Part of a small language model's weights.
Size: width 64, MLP 256 ReLU, 1.3M parameters.
Each number is 128 + 24 x the weight over its row's rms, rounded and kept within 0 to 255. Layers, rows and columns count from 0. Numbers have three digits each. The size before them is the row's rms in percent of the matrix's.

# layer 10 MLP up, 256x64, rms 0.262, rows 40-135, columns 0-31
104:150113152138141142103126161150126111084092138100127147110158148150088149113116123158117064119120
108:166133180121146143139133107147110118186132124118127131119134085106122132104086120128118112128149
084:140102100197098155085136162110087166096129144134132129127121165126098114128113115111130136148135
106:131141143128142102107167114082111123099054108146162164114151146138111158124150164108113108121145
109:156129127147141125127124098160123142116145140193115139146099112165127138134114112164139080128139
081:163119114151134095166109074138139097130124089131137142139092150100132163137138109102129141113133
100:091100127148145108159126135134138109108079151141099128140151168110132126125103139110112158131108
098:160142140103102131144101115109145160109100095156153195099115142128140117134144164139094134089138
089:122134143119136155101148103163135145081122147142132117147121133164141110151076143144090139101126
090:123132126119125124140139122139109064153157135125123155186133108185145168140148149153114087152100
107:120129114139136137108096114132166132072109114140110138094142152151100149153112156154175136117140
111:140097123120164137122121121134171133097121117126138105071126183151109096122135149135112108094106
097:149155085110159125131132123076129168111138077154139124100143149119143157122086152130159161135124
127:123154116125141119057118140129167084135135113115166101150131134129140148117077151166144123125132
088:133160090160099139096134133144161165131177168124139122058152103136139096147128120138098103123116
111:110114137130129157102130114107123118138115096138136131124104143133122124131109155104099104174111
105:146180167106144124143109101097093137108152114130139111138155091158111125118107164133134096143157
099:106109149095105126178126138103136154154129146111136109139112135193128130133105159147130136104115
099:147121137140147113129100119112134117123135125115126146114106112151110107115093117140143121153137
115:114143121132116130118087143109161132112108142168135115125127162124121149169129137121138084089147
086:161133146096139171090107150149146152102097146115136123099117133128150115133115086180122162096124
110:133099158121104108071180123109139113118115175147131141143128118146139135102153159125110080108157
073:105101121124098133137135134145143162163139151126128132110162126126152094156137106146083161084064
098:181142119127134083104118115123146186106128088102109135124127138134127146114112121132108138149110
084:086099124136109102161134126122125095161133103133081100140095122105123114135136105170161117122166
085:117097131129145091094116140162153106117116124133120124121172146124068140146152151152128133114129
131:146144136100145101141155117166110166094143131122135120124147155138134141157098119079118125152129
113:144095133142119175123159161107156081101105147117149095176137116118093113128087141097144128146138
124:132152206142132141097116145126127088145096168160139134105153114119123137137124131041140119146174
115:146162119143133113158141102154138147103130122135138131169118116119128107122155109115116132147121
101:121179106118145139107095150113165125130163103132123109151134180147108105127113119138166109104145
095:152133099078111146142124096087147166119108096128157160134143146167117099120107115140131105089144
104:177078126125077116143109118137144144121124159112136145142154159189130116094152123150109151122090
088:114101118160107120175149149126147123082133117095139104183134166130135175110126107135146100118137
089:120152133140106122093113150131120129133152137089136122130095137176138126144126065147165138127160
097:144188167116140112115163105134110169142139096150128096131131108141095131110126092143108135118094
130:144095115059128133104094140111140149127147144107139136120096115133095126125136123150116122125102
111:172163121106121131136144102114108118110139114117111135140119174132113158125083165165135125088117
092:137160100085137154138149128111141125120178163068134112163148133120150174149138094159120130118126
086:118155151159137135080150162100137137126154115100101115111181101161147157117132125119152128078161
090:177150091122144145127149094147162147111110140156145133116141140107160085103111131086145164123127
127:102122160161092133104124161144144129150076161119167135098113156132082148160142144083120132142132
113:138132185131072165111130114142133133159118166084105162116118145162087158128132157163142105090110
089:099142116096121106096146128109124138112122120128077168127148167171092102125110106141100124157115
086:080122141111062132120131140143113073111112170145126160100110110129115146108081132155097161128167
081:154116078129155133115184135178111140108149133141131081146111154125096112135138116110126135136133
099:181140116107114097156100148166134132160134100129098118160092128087142107129156128141137086167107
122:123147127099171164146113143122161137152119122164113111125112165095132080091106148140173117134160
108:146115150113106147083112161112118115107154094123120119115137147181093092141086164136144159126087
112:137075153092155178150109154125142176125138100118123133147152118138148100138094134127142111165099
113:147154159109119103103159109136133107119078118171095127164092127136130175110144097105133104112149
129:090154141069105112093123126167124134144155112130107153147158091112083158114111143138126117123133
126:130081182140129172148113151131141129108095171104139136122148135113133139100084148068138145156130
094:128116127124103136052135116147118102140124163108099150104094120140112150127092095116122148126159
108:065145107129106116103111135104171117101117129117088134105130130107097164167132141145140163124112
109:079118111137113162136110155118153158116110146167153126116139156166080123113135155148130072051123
104:153143138098152119114136107103150119142147066124079133121129123102142165103161135116099141119132
114:168153112135119102142153126149135152108129135129104120119164160144167153156135141124180110131141
082:138064161139160112117132098133138101129162143098098091106104156093104134119138132109098117102099
131:100097161130115154130120140140119093087140109077127133139166150154061157169116145111161144124113
096:132130135189157107146191135132172130122135137120133130065111133130115116141112169109103110147150
105:136155155178148100135135162091116122137119111139123173092115155149146139118099138138138134107126
097:126088143166096106129178119156134118111132130095120110119151127130132127131079145122171167087108
117:114116124120115163109097182125146097154142133105105100136099118140117203114106121137163119143169
097:104103129122116121109105143105138110099136156115168176122111123153122127154139108114119073129111
112:163123139126168122141143098099136098108114151142178124165163151150132094175124159147154092140139
088:165170117134110139134118108121120086133111117156146113124119168100098154112165136149144122158079
092:156147150113136158154151150117129137145149071157149097097091133122164144152131128140086126131119
075:138099122117140084137121179134107096168155125079195146119138123153139101093136088119138128126109
092:140128111135104088132125125101147150105142120177156133137157117151139164100133146141102122136088
085:139155146138173105134114166128113146153097115121153177137106115149126101131113126145138151163135
104:117127105153154091139140153163128173104158120094123121108113124097101108148131148118135090127141
097:139146145090116149145148085142189112117147076109158150131106145135137162148129161139109120109096
087:155147085120108169146107158117141161138077157156090114168124087145140153120130106116175132138110
098:205171110140143138141117113119155117128120092124126103134093141137125175140137136108090112120129
096:113137147145103165140124099171182087122150169188147132149164146130081136136163132124158135117138
102:162158134146131154157164092139136115106158127134140133099145099110099128101073104134132126072141
112:098155150105122164107149152164111170093093112111109101134164131141099166158153116108122119145112
105:186139147152141100128169101109163118124160121107178150130118123119127084152122142132106113133092
109:159126123127088131167152116161169149130142142108145188126117126112124158116132169128119080148115
089:187106099153113123139147116118123156166176174138120123126119122148128133117105140097126144133143
093:144137127115136088106098119114117100149137153138116136142153145116095093155099121153142087142140
115:151104192113169127146144119191157155131128137114141112135158129127091135123137113128118101138106
102:116089128108103098130146128095132129111119125164085144147098131135142121112131182065156133114119
088:162091126084112153130141127146123121145125156146122130152161084136144076138128097076098114079150
109:158130109141138158141105112149121148092114107118134109117131131128116113109112105135155113096117
099:144151081126124081100127123176138099136106120110100115141092122163109154112103171138125139167137
075:092127101126107102152126128166111106165135156115146164129100152171133103140116133137153114105116
096:168149106124087137122174170129122136135157117133176105120115142137116119112128112143098140148143
117:083153158095091145106152155143138104100149111142137121138146126136106141118144157128131173117134
093:131123186155127120114117113122159145151095128123182100106144132109141098178140125120153152124081
086:128139175138170160089139085126112126142142175146177136160138134110144106134152118109097119130128
090:172113089124135150153134131117129182154131104079116140134108167130098129121151142140178133137092
109:137143117105113135147150140175134132137101089108133113130144088103109107150094179121176156066137
121:152121099117085160100165069125168164134098118154122112121139103100130155109121138096160074132138
085:108124139097136071124144163187143074108141167168084115151111121116124142121113129138106159162143
# layer 10 MLP down (transposed), 256x64, rms 0.0662, rows 40-135, columns 0-31
126:151130119134133149174140096105127107169130068104092100160101097147164103078142141104099102072156
124:139145081097142145106104158113153062125142114108157176115111135102130115150135159126128143120137
075:133161113169171108140109141100112116146101125126097127136128112086095077099104116130164084119179
124:126120130131137148095137120105159132118183120136156122184126107115120188123124130108102123139115
086:113114065140118147113129103119120133099132141156119078148109141140163099117117179117128166113123
065:161092139166100098105110150120129097145137123105196095119146116164127144104106150150119109127152
090:121108201115121181127147087131115132143157134114147128099170087114147147131134131122115145110078
120:079143100145136145109142135153145102131132096095074072112136132154126131084150100146125119140151
099:117132127120126098103129116112147159127146152131121128158173198113091104115158117154097152128154
083:179166100109111123102089109131097184106103127101170151118103163072130127108120152123112141116137
119:108084112157143117141109127152139139122139138111117123129122114086147107135100103120202082160136
105:118115107170130148118156152159123140114090129056100128155181161142128178118142135111139187107136
097:163156105114103135136137128163116141133123161136117075119155155202153090122139151126105145134133
143:118160169103129072120142176118110147102091142092149168114169113124094118116130117085106152142153
075:148093141138179134124120109126123129145119121099115180153182124070128134174092123147132142134135
138:121095118155112124145151145148134158118115121128074140170164079109156135125126177134159178120132
119:112103121155114088116121132133186144112113147095113115133129094100132100127207143103141152117138
097:132143167100158079152123144153118128125134139141136105123161136125113119104103089118121143063132
097:118110101137138113142153131139135162096175124154145083126143154133127102140169102152114150134119
089:121116150121097142115160111114153125086137144125132150111095160150128104071117116119110105145140
073:111130168143104122129106099129135078142116129181119142164126121149109141151118151099141117172167
124:083150091124134132132075179127137146128113101142130108105166154151090152158168118111155140125130
063:168151131106160130100115151127143096093099117144119121118133153131115161156136076099156080153173
095:107100157113086164118161114102101096146106147150123115166113125137112130100128105146173141159156
080:142171156084140124106140153139095137114146154163167144133115118116138122150116101109134093141045
080:120165136120117139164054142125147145176143121116177075126152134147165131108093117108117109105083
150:099107136151118121101110149099128081139136132135111137097095132131119110116168116172149105125125
128:162158144128130126170113101115108111099138155168140142146151119139147120089149064133103118112106
126:123156146112155125151157135111191156137110099154133159107119111137073150137137163145122068118112
130:113141139119131129175161108143151155125123102102139122140100113126133131111090117137146191152171
085:136143076117127152142125126142143154102105152117143135098121175141150149106101195109126124122122
086:101140119154128112100164142091170165104141124130124145101137129145163115092096128068131088079151
081:136141083125143139155139160137116136107113116152108113139101112107137127128156165114125105117188
088:100108144130106121135111121121115167142125163097162103173143097144119170146154151110085103138085
076:145102104113175140127164113114166140134072125162114140115161142109115119132120105140148112137123
083:109146174143163141126073139112101091149137189143138094121110140133092108136109112103111066153153
139:147122168097166157128108132110091087147107165143136139124120127121129131091112107146117074157149
120:123118126165135159155110151112108109119137142096151110104156134153157125115134178116144154069117
074:115127140111183143196148094091158125133134091121133119124116110113149138136130097150093161128135
073:140163103136138139094142138108116148104121142097108162133097148137104151118113123103147110118128
089:152140108112152123127064133092137077133142099103151148108159150119118168160143166130117113142134
139:114148088112097192103122132121139123110144072166125123159077120114115164148137110164117111193143
133:126108118168136136153118131110137069071161133127151147108128080147186104155115117098126154100142
091:098139184106116145120122112112133144181126144136133106119172143127119095087088164122097117107160
076:162098091140169151098113104072146128149129103126146126105104169126149103121161113130139101101137
056:116121211126125159143127143116134161096142128102114131131106096128141127095108138160127131133125
100:137119145137126114146142136135133115098156159149132163092106121180135121112118119101147151104122
133:131115123107123087135145143132103116168078144143119120167144088103136118120114067144131085118119
113:132106106126093148119171150086076118136136135164174149156109120129140100150156127158145127129131
111:119142144101127112125126128140126134149146152186106135112176127145090113120118142123127132107120
128:097149141137129145149133137149149109126095132096125099115101129161148121056163168155136118113151
143:159148150110141140130110137184104149103081150134123134107130141122167154131061161088107104145103
119:121116151164165132145107105176111131150107095099171131103150107098135094126096126141152086144134
096:109125140140120106077130104117093120134146137093121155102155115217115118123139136138156160100165
127:128076116117102138110101117129134117129135137099088139186117140128120143160149130125084112154136
091:160107161121156130139107145130186132148132146167119086124095164121138126102114135133133127122124
101:113096120128102113104141118118122130132131156106168174157106138097111124139134158135144106114130
152:134087136128124140124127102112137125117145119174115133098110083120156104122110166157113128114119
075:100093121146143123121131142111145129128121088110112104129160116106096090107114139143105084152158
166:139099156193123157131116114141079143132106137082130145148165117101097144155141144147105142124125
069:122099182152157131130143109160116127144109085088127137107165087115139124109111130120087133131150
095:113091113133109147104126127118140127140141134111140114149137112095108103143090147143078125149099
102:097075140118142149124150141108076118140145143136151122174109089144147151145179111144154090152122
127:180140151159169099104106111151129148123163128098118140109115109106138150115144120097122131153144
107:134097107164124111103125153156155123157145090144113112095146138114080077122120079136152106125131
103:168117167121141133121121104090147162156120110121125107104141141124128165141117107161143135115093
076:118089131144159127143130119142127123175136088121133138134106126123127095155088123142122138132119
077:165154114140129116100128077110089146119138134092161126148129113158108092141140166147148101102153
065:175103091146104140141141113135170140121090143147095134122103120139121134123136113135109114116156
073:145101150129163154113134115106111101167116091122136148162151082066140122143134087125083133104124
085:141152108130113149092123095118129106129074078152167114170128155150083099107136155129109114103176
106:139158118099165112150124127096156143114149154065123145147150122139111107119100152088162165114093
113:106159145126110084121127079114102176160114116094119127131147108123121129110101168127129122160136
070:153154161124156113137120106144145168128121121141186132116164138120106096115102171121152108145172
086:047103120141133138127164167156132143111081139182133116141136132125123124120135158128161108117135
091:116115120102138123147144136100093137156138126118097090093089147109136099120102065127089157128121
099:144115120126122125123065187106098069135128165130140138138122132162126120169162124128104090155158
112:177101122099127093138125093081183134118144158112150162129105128119163113133132114157164127116097
100:151134186072113121159173150104123130142147118153083101128095126110187147122157118137094092148129
119:122123080148128117144148114114137067093143139092113125143131132108145158101108128149189152125108
059:128085114115143134132142132126132122159109105118164163124153099128123106159122139145139140148138
068:130111105153081151131124081124163166130106126122150149102157118131121127106142153158132129113111
106:135144136115139124111134103180149139088105089146154123125122064168112125125130155115102139137131
101:152106137123145121124146138121114037157145121146111147150102088121095093159107137128091148114137
084:112148153111167138091154102140106140143103105147145106150094161139105157141131136160131139123151
083:111116093133107166128110156106120179108112144124110104151061151135108180121103185124132112125184
114:154133131123132123117139128148147127133127168129140190156150101169141137121073156153127158164142
057:113073149180149121100163131136145146111150149139149135113141109176125155137160108114122120108090
067:099138161126131137127153139122124110129114137090159133120146106105134133193111136140119131149101
128:170098175100128117115170079135106126115126150137143156097147073136145107107108152150116151089127
080:139148205160120107106137118157143083143093160133104099108134141162099117138148145152118161141141
078:124110084119100104137144144156165115126123097147101126113149152114124142117135124133175115136150
085:131118136145156139080135119133149111146143107083122161150163091106128117115155172106158127075131
111:165178131147099112116101116129114128121139118083108116115178111129122107111143151121101123039126
157:164136204130163089141142110126127126126156127154142106134150099094109107122125103145152106152120
068:132147119126137144118113087069114141145112095110136111188153149155107099103121106150162085107163